Part of a small language model's weights: RMSNorm before each block, 124M tokens.
Each number is 500 + 25 x the weight over the matrix's rms, rounded and kept within 0 to 999. Layers, rows and columns count from 0. Numbers have three digits each.

# layer 4 attention query, 128x128, rms 0.056, rows 0-49, columns 64-127
479491470479498525526461525505502510518473491518464465493484507480528476476493525500480521474517492503463473510490504493497539502513465499507456495487501504491522535487493509492476488449492525
487525462495535532493484561472537469541470500497516484496501495509499484506516448502515515491488496501492477504477477503516495490494455485491486506500521511507488541520503523513501527499539483
512537490488474548502495542463450473500481505509490477518521511490456524487497499483490485502510525480497500490534480500478518506503469507505515524472524504463506511508488507474435482481502484
534513462493478542470474531465533442493491487528502503495513501480487493508489504498471493471477511484530523473490485533506496510511484502486481472484469508467490502496513501497471512468508501
511500495473485529504487509486504492511480518484484490521477486494481522489505504479474530543518531498502463467496487491507496493501504502495534497511525490502502505496490514503448503497460537
480498504496483478506476520482526494498469497447536489515521520485476510529534489499497474490471506515494527511509487518521516519509477507507493520476501500451523490525500496497495507499515493
526492491478526490502480500515527511464509504541496508516507516494457490550529529512522460488475512539479499483517503518502503467536522521502489500514504525489498484504509498541517490516474510
489506505489496465481522463500498541527503508510487521503468540483474516484528519519517501507472522524454483480474484512526517477496489498506517502509497517493516520488490498485499512498472500
476492482557523516490524516510468474514505495523504539485492484465473471464520514470517530478508537521502515498505490482472497509454524497491498509516524527506519493490454494505508508546532494
487497519454512502510483471494522516495487473513518499489500524499498494500503502497542524507507475514519539490508460517469485516562492493511482523526509514484488522493499485485516486482505505
467505480490515488490457509494474483468466500519511496486503503498474524519508514509490518498484490513512522512527522475497516522509482499504490505478548503474521506524506507472451512492534514
527514518510499492520473529492492497548501493491485482512517506519488466483498488481484437516500510464498518487526510534484497521483501483527521472511510506514457493481503489473518505516497478
491482473482458525483513478519494493507521467506501493492494504493491494497524488505537503496495523506500497485500499528511501484520468509534495526484487520478488459477503474497507521516513497
501456486512499495530518504488485519519495476491501545477474474496482499498496480498463515493540522521488515534509549514494510488494510532501520547526512482492481467448513517497509493543521514
491559491515502504536499520459473512538488480508490525516529521500492500533470499514485478516520522502471516510487502520531477500498518510494520500494527525511507504479471467511498500478441476
523486506505493513490484522497513506497518500482519512536512502476490498514510497509466481495459523485473521472527476535536532474532499533494539486512497500495521497511516528502475495496487519
498498515518517495533509494500477475528502502530475540504485520503491464525487508493501517490540519488505519549493495464481509499497510509513467505518489504529483489516448488493519485503515466
511524504451519500468501500509571474486485485511462505476493508485518460514533488504521507493505478491486501525488482501493481482493482475502470477507545511519500499530483536499524522506493504
496474508509493499496518503494476520520488447542502515484514491465527508530486477489482492503498528491534528523485471504478519444514521492519488475527485511501490504472516511502498511519523516
520504485476492475511481455468520491486485557508515501505533559485477486493473531492505477477518485488518478491522544480480493528488479517527523510499521512530501487520496503483527481499495488
519496504511488515501493513518516516506524531535475520489515481478493524499509506451505507465485493508497505496492519521510494512490494514507477474506500520467478494497487488493516490515501509
463481516515518520522529503537525497525492486519507501482503508465481462503508493486515478519491520488527505495496518483484485504552449536508495538502510478493520486466501502483486465489510506
474522495503489524498462503516504499535497486480516484508474498501473521495546491502503536519491521484497490497470479519542497481495477496473483534456475511472511502505499495487514530478492513
526525486418528516476524522510499509495485488514535478519474520488467515495498521493508503505474499463515502501513511540542474501529502516486484514462504522473541492545518470507465511485463512
501492520509488473475473517511495477510493491543534496495494484482482496528506519505486513492516502476500479530487500510477520539534508534456511502516499500509492513483490468488517499525492506
494490483515503498495510487485469506485525470536492505483507483500495478541479496504508513467474488474509517521495504497494478534520492518485500511495507503505508471506494473511494517506514439
490530541521523497503513536485510510521486478506488535500472491520519481487516499504507457541526516515518493565472507506467530505528490497492485497518493485492523487479511489524487528507509528
465520503509497519509499482507479475495482532514513467511501549498487478511520479485490507520532518493508464521502466492502517488483470501496469468505491486540499516505536498523459506504491511
496475468474474517502503524485501509504477497486510519504501518502537531505492479513449485522492488507516482502498456512525500468525490492474502482498509464473503493477491501499478518506509471
497529455509478496511541531471531494517486456524483472500523490529453502494532478481488481517513458499538473493494464483485520485496498480511487503515498483516520508515480489516525491532515516
495501478500510465463507506519491489501501506516464511525502521473500506480490499516507487507505519518508501516473459486500477497510473501511489517528489492493460513475545522519480498522506469
497534477484492502507496486513511481533530470513492506518504502469502526490538509516500510504512526483471492477474488500522516495539505499467517505467496508503501489486512489480445494494481515
502519481468495508478495511514518499528491498507487488512521527544481514517487489519535498520422492512495508477528495470485529481498496485493441518502509496540502553503488512468491498496485489
505537538517512530519546486502488452414506509522496508511502480502471505481543505489522532513488487489500519487505476521476482482511522475508507512514509488483497450511490509494509485504522490
508519523511504466515519471478509467486502516477521520490503477500466493520528495491516483511476502482498523481514496493472506533499520478497491508499484488488493483497501507494512500517523480
466495527535495501458506505507515503523502503479511503515495526496474533510517450497477512500481529471504510499491499481485488529502503509484489535516509516515519493495474497472480501524497503
481498516527523474500486523489466504494464495487503539515506507493527538499546511517523540525504483492488502512504539481480520522529531508527469531506502484517545525499467495507486484460547481
485469487483496471498493478506511486540491528515498516489500445524473472483507457492533472524523477489485494524522486477461486492464513491504465532501527489482493479466479484496533513511520524
507494489470490539495497483495496528515503513510511494519483527516469526497468516551509514492444536506486519489500494494539480510495488509499521507481501506492495519496516457486454474467471497
518482502485522484469494513508506526532501523511484465495522506455457483518508497520527514509491492505500504473487515494548489512489500521482471520495475519511514488486443504529528486473523460
514491513523528513483503497506462493492511493500468523481490478516486496489526512524507508485519484487488484512512532477515505508447521504519502466473518502533484494488496534521528490530483511
537508475473504519530493504500497471513517479461476498502507530506525521524490521506498505495473500496481505457506491537571497528542486502497525471518478468513499483499491503505475509466447512
466484545543496496487507509501448499484499445489513521508511512495489503475502488492488495530514492483506527511509534485475514466535483494526462504509503514485529521463495473482507489530540499
515499490480541500515495471525525510511517533513501525483466470493479484509509563528497522505457495523517495495504508513522486505472491524525493478499490492536468493498517482506502483499501520
498510486546508447510498490508513504530487536497523518496465512512508478511507468525522485516479476494518512505485519465465531519476505516490476508507512488545519494465474498489520496511531480
514486496504497519521519530491515500487470502532471501486513465483478481487507493500529511491516516492475509509507482509498492490503476494480489481493507494482465487493467522489499498501532492
483498506515498518471494469492470481486493475489492539490488518497512512508493459537536510482491494529521482508515512506487528499516524481517492503543493463482500494488476474478498466495523486
487533456507550485536451508501503478456508495486504509504513458496499464494487522499516500489501466493511488514506504489452487514493495512532478518519523506492528497487477534515503510511532483
482530489546502471492516507486496481496512486546506500500507499524495475501497475466468516490490479519497495485481540507489462472512500493494478497541488506495505497504495530481541466539507510
513504508507503482517495463505512503518490500491511509484529522531484506529509492508513488497506499493527530512483468501527481501532514508494503481530464496498505503494491522507530528521483537
# layer 4 attention key, 128x128, rms 0.0561, rows 0-49, columns 64-127
503489486506496486542490465510498514486500510520528527457475503506531495487486459457510496496542479513512536534553524486470511492494532507529464524512511502500512488508501503515519468496492502
495457515483504464513497496498513493498484482504504509485468515477516496517495487479517493491518487502495521498547530502470495513546518484488477521488499516491530481492491494455477494471496490
491483466477488498476490509532514490544453518474518458515507495507499488502492486495505519472474475505487482497472464536540491490510472506501493519520488498497527529494521487502503492446499486
505527526489479474488502517488487538532504521530510491488502515478515495486482486479504445504516504519491479502524521463466532473488517530514499474482511510524477525524491476536535482489476486
482506452495476484486526517470516498577516504539479474516540505503449466497463512506516479479490519478504508496478465482503483498513467508502473527502483490489486497524505506502500489535511452
529508497482502493489524539506509464523493506493506490522544515475490510507513521496491479549481533504513488491470523501514499493507504484484510489503500497507491528534499482519466491476504449
445488524510507472524496517483473534550516484493485537473500489521526481468495513513480532531551504529509494505470510498472513521469510457504467472511476506484527464504521512500499506525500525
503494496481533481508462535547540453521499502476478516528512516519513523522495497473487508483529483501490526483505491454471491511492521455522474493483485506511523476499508476483456503485517478
514512493517538501522476449491523505505531514533509524449473494507532531505470478508467532482509489503556516510486472483437485499465489446503493518542493523514510464478479504497509493547519508
499498514522494516491512491486498493497457489507508497502484506523464521484492533519491530514521505501527464517439517513489492495454484480503508498487506500506505522536489508542492523515524499
516519502493496563511488528477490465504489494494489484500536484508503506467520538478534498512502501495462498476503522504500528482495494512494547523479521510508486505483472494510502506505466520
495489493553517479531522491562513551478520503509508519497496490534541518522533498476490529500496474475490523527497515505515489475520521492491486495496476492479502461451538510496519496534527477
516460497524509504490532519499499500479517502491480534503518482513493498488460499509478504495510448460509506523534507478507517508503525526485496522543494508472491516474471530506511481506519503
509505526526516512489485475543524509512488528507511513528502490495467508466478539484486522464511514508518500549476486502499530523489508497496504501521511488518492481488484520505497503513492484
496487500502521493491500504499526526507521448467508521488463511513540495483494479535480525499493469505513471512498481538533518539518478480491502522521478493507500509500499520502499525515497475
495509512479490501538512480526500495511477511522514496489528535501521465522504490512508490472484519487480532499494497508483469480514514486500497468506506508471511500494524489549489497525508484
497454494518534468526503485508485511468535476491503562479495458516510483486494485509499502489449486532510521557514485557502502496495526480495487519496509484503481488453470503522494532565507475
519497528456510483499527471476474483507492507508494519489542507550510527506482501488508501478519461483486522488498510463510497512478514516495496496516524511476494479470474477514476480506519493
483517536487487503484504509500524486486503520522491475516499519518495523531504510491492526450515525521516467498489489494527483499511507508519515484479501491500537507504494486483508523500479470
508501470471465521495531524482518488469465531525505476507512502488485521486519499491492508507502526491487478457483459513522492532496482474460512487492510518492504519541538504485459498467530525
523469510549520460575493461465477533512509469496489557521479492532497477472482499497446488515531456471510519549513505487467528524490511500507475520517508480515478476473495501521534518532529499
526510489487507516512498519487528499518509509476511479522505544540477518492486508483517487449474486507453493507501495500501499483481482470490545498507463539534516529527530514506491509507479491
482483460471491549477543508467500496558484502481495445547504503518473526469527528524533487539494507522468480449539477512510467515491488516533521491457482463524530570569486473479469470454441525
490516536556509492553489489498504522484536504508503532498473462463508441486461475451493518493524487505505494559542454490470504536459511518531492487557492535476463442448508518483508475563537510
488501500476509490512527510480523500503466500493471446538536476498491528466491518483534459499457490491474475441489483506532509520506467476507533498466476488511528481523498492476503520457508523
475500494498481511465477520489533435511481522454487487501493471534516538479529485514506502491456482492479493475506500513511506468493486472492491495471503495498478526505495503483492499482491514
511505492512475521492492488519502496463522458496512464508539500502529504514478500503502472492482473484483490462533492537544472499500503496527525505488466499544539526513514460484488500492500475
523502522454501486526499507520517510499480469509490512503493494516505501506510499513520505509504487539521518518459489522517515482492528533514493537518520510533467449506483537509527491524486531
511547503521484474481493516519449503511502495483508521500503499516493507492470488519479484521522530496486512510477495512506492471495505504511512490518498501507525477504498478477498472521507497
505469505513516512525488478531495480501495527518516475501511508519520508465480475493508505472505521502493525470470496541509505495526503491485524467534514491449504489513490468511515477497506536
489488487527483480525512471492502513514519472515520484489469509492495512496510530513523505488490496531525495461470484496509494490496502495492512519495518510542525510498490532467494480498523503
518491482526526487528511475512504528505501496531491532503502495522514480488473511484497484495483502491518518556477516504524510506496504492497463465517530534520484506487480497483509517499538498
485531480499478460488506525504525489524487490496516479538526483520495456489499487512499482463494498483496498514480466493546454506508466522498460495510473506496501515502505502536500505479495474
491508490486496485449491515496536510524471489514493481541512513519480479507486490507491484465476498474512516504475489479525480500513516492501498503490486503487487510501507499507518476523493476
472472523485487521456495494533499480486483488465496471529495519491474518521538509513489523509480507509510492471491517509512488501522503459489531491498482484504496509497489477470487497490506490
534514496492478498517447534480538441475494530530499489504512472504503502510496516504512509507469466493506501517481477505490495515502479481526494484465481523491480508482503509525508495467481478
509485511464491507504492526473481490480475504519542488522500518535482503509511478469461482478507498506502531464515487540515448485504516526515532493509491513499517513516482505480496475497468484
503484549505480485534472529491535488472482526519535548505519526480474497522510520479493516484493533490544550490496490527467478503534519463572498510522483521518480489501513542510499472539513433
482494511456499497504469533521485484453482496487505475524498527503482511484504502476522478488509490510466493462508501535516480508488488514491520533496509497496552531523507470496533513469503503
505513509491498494500502495495492501494528485514529492500495513524526496473513496488485492552507519494466516511544494502489486518489515474543492527468504544497507487525518491429488501518483509
529483486539476494469472488516512521513506516505485518507499513509489503511513483491511518493495526504524502495489508531489498521498492513497500515515499518498498497506490514485519500486490519
457462460429456505455491529487516483526502499483497472514497502523487501470475513519505485476479491498501509465480468503465495497505458508492508521474493487483556519497501449494464503508495513
526516498499516505502483478510489509483503505524481548468477480484557522522512539525515537503501498499498495541515478522440534530500548435506493473515487487510470499509484528473494496500501507
508479519516474484480512508490506496480509504492481467511524527502518522486507507485521471506497535484498514485523519527513506510491486529498531498507510506490493508509490476496500501512515479
514485525526523509504498480515475534509525458501482538484473495496497489499480511529510490457539502511486524535515499510511546501489530532515498484521488498503467496481494519517490496524514523
493484531484509495506461525510514484469496515516508493539523510456436482520500516505455486521512505482473503501471514522514533486510499495522519481481500504494496507491483508494490476535502469
524521536525506510475511508535536531490509474488487515504503480494528503457501519510529517508503506527477511532477514508486513520497521504516491532528471488503525509467546487471527520511506479
505496544524528462541508510502539484500509513514513534508508534479490475501482507493451477447524501499517527526540485523471509474501489483494500500546486489485486474462498512498491517544512490
529455512451500499517496503519493493502505489477510482516474506493491477471545518521519494491468482473512514487527474502518499529451477503507516503482504524480534507519517472503497522470484542
496492540478491534472514487485469505500498512514524475500513464506542467492505492474505488518477482494491479478497535500496495534516511519517498514496537529525493503526505494530503499503480527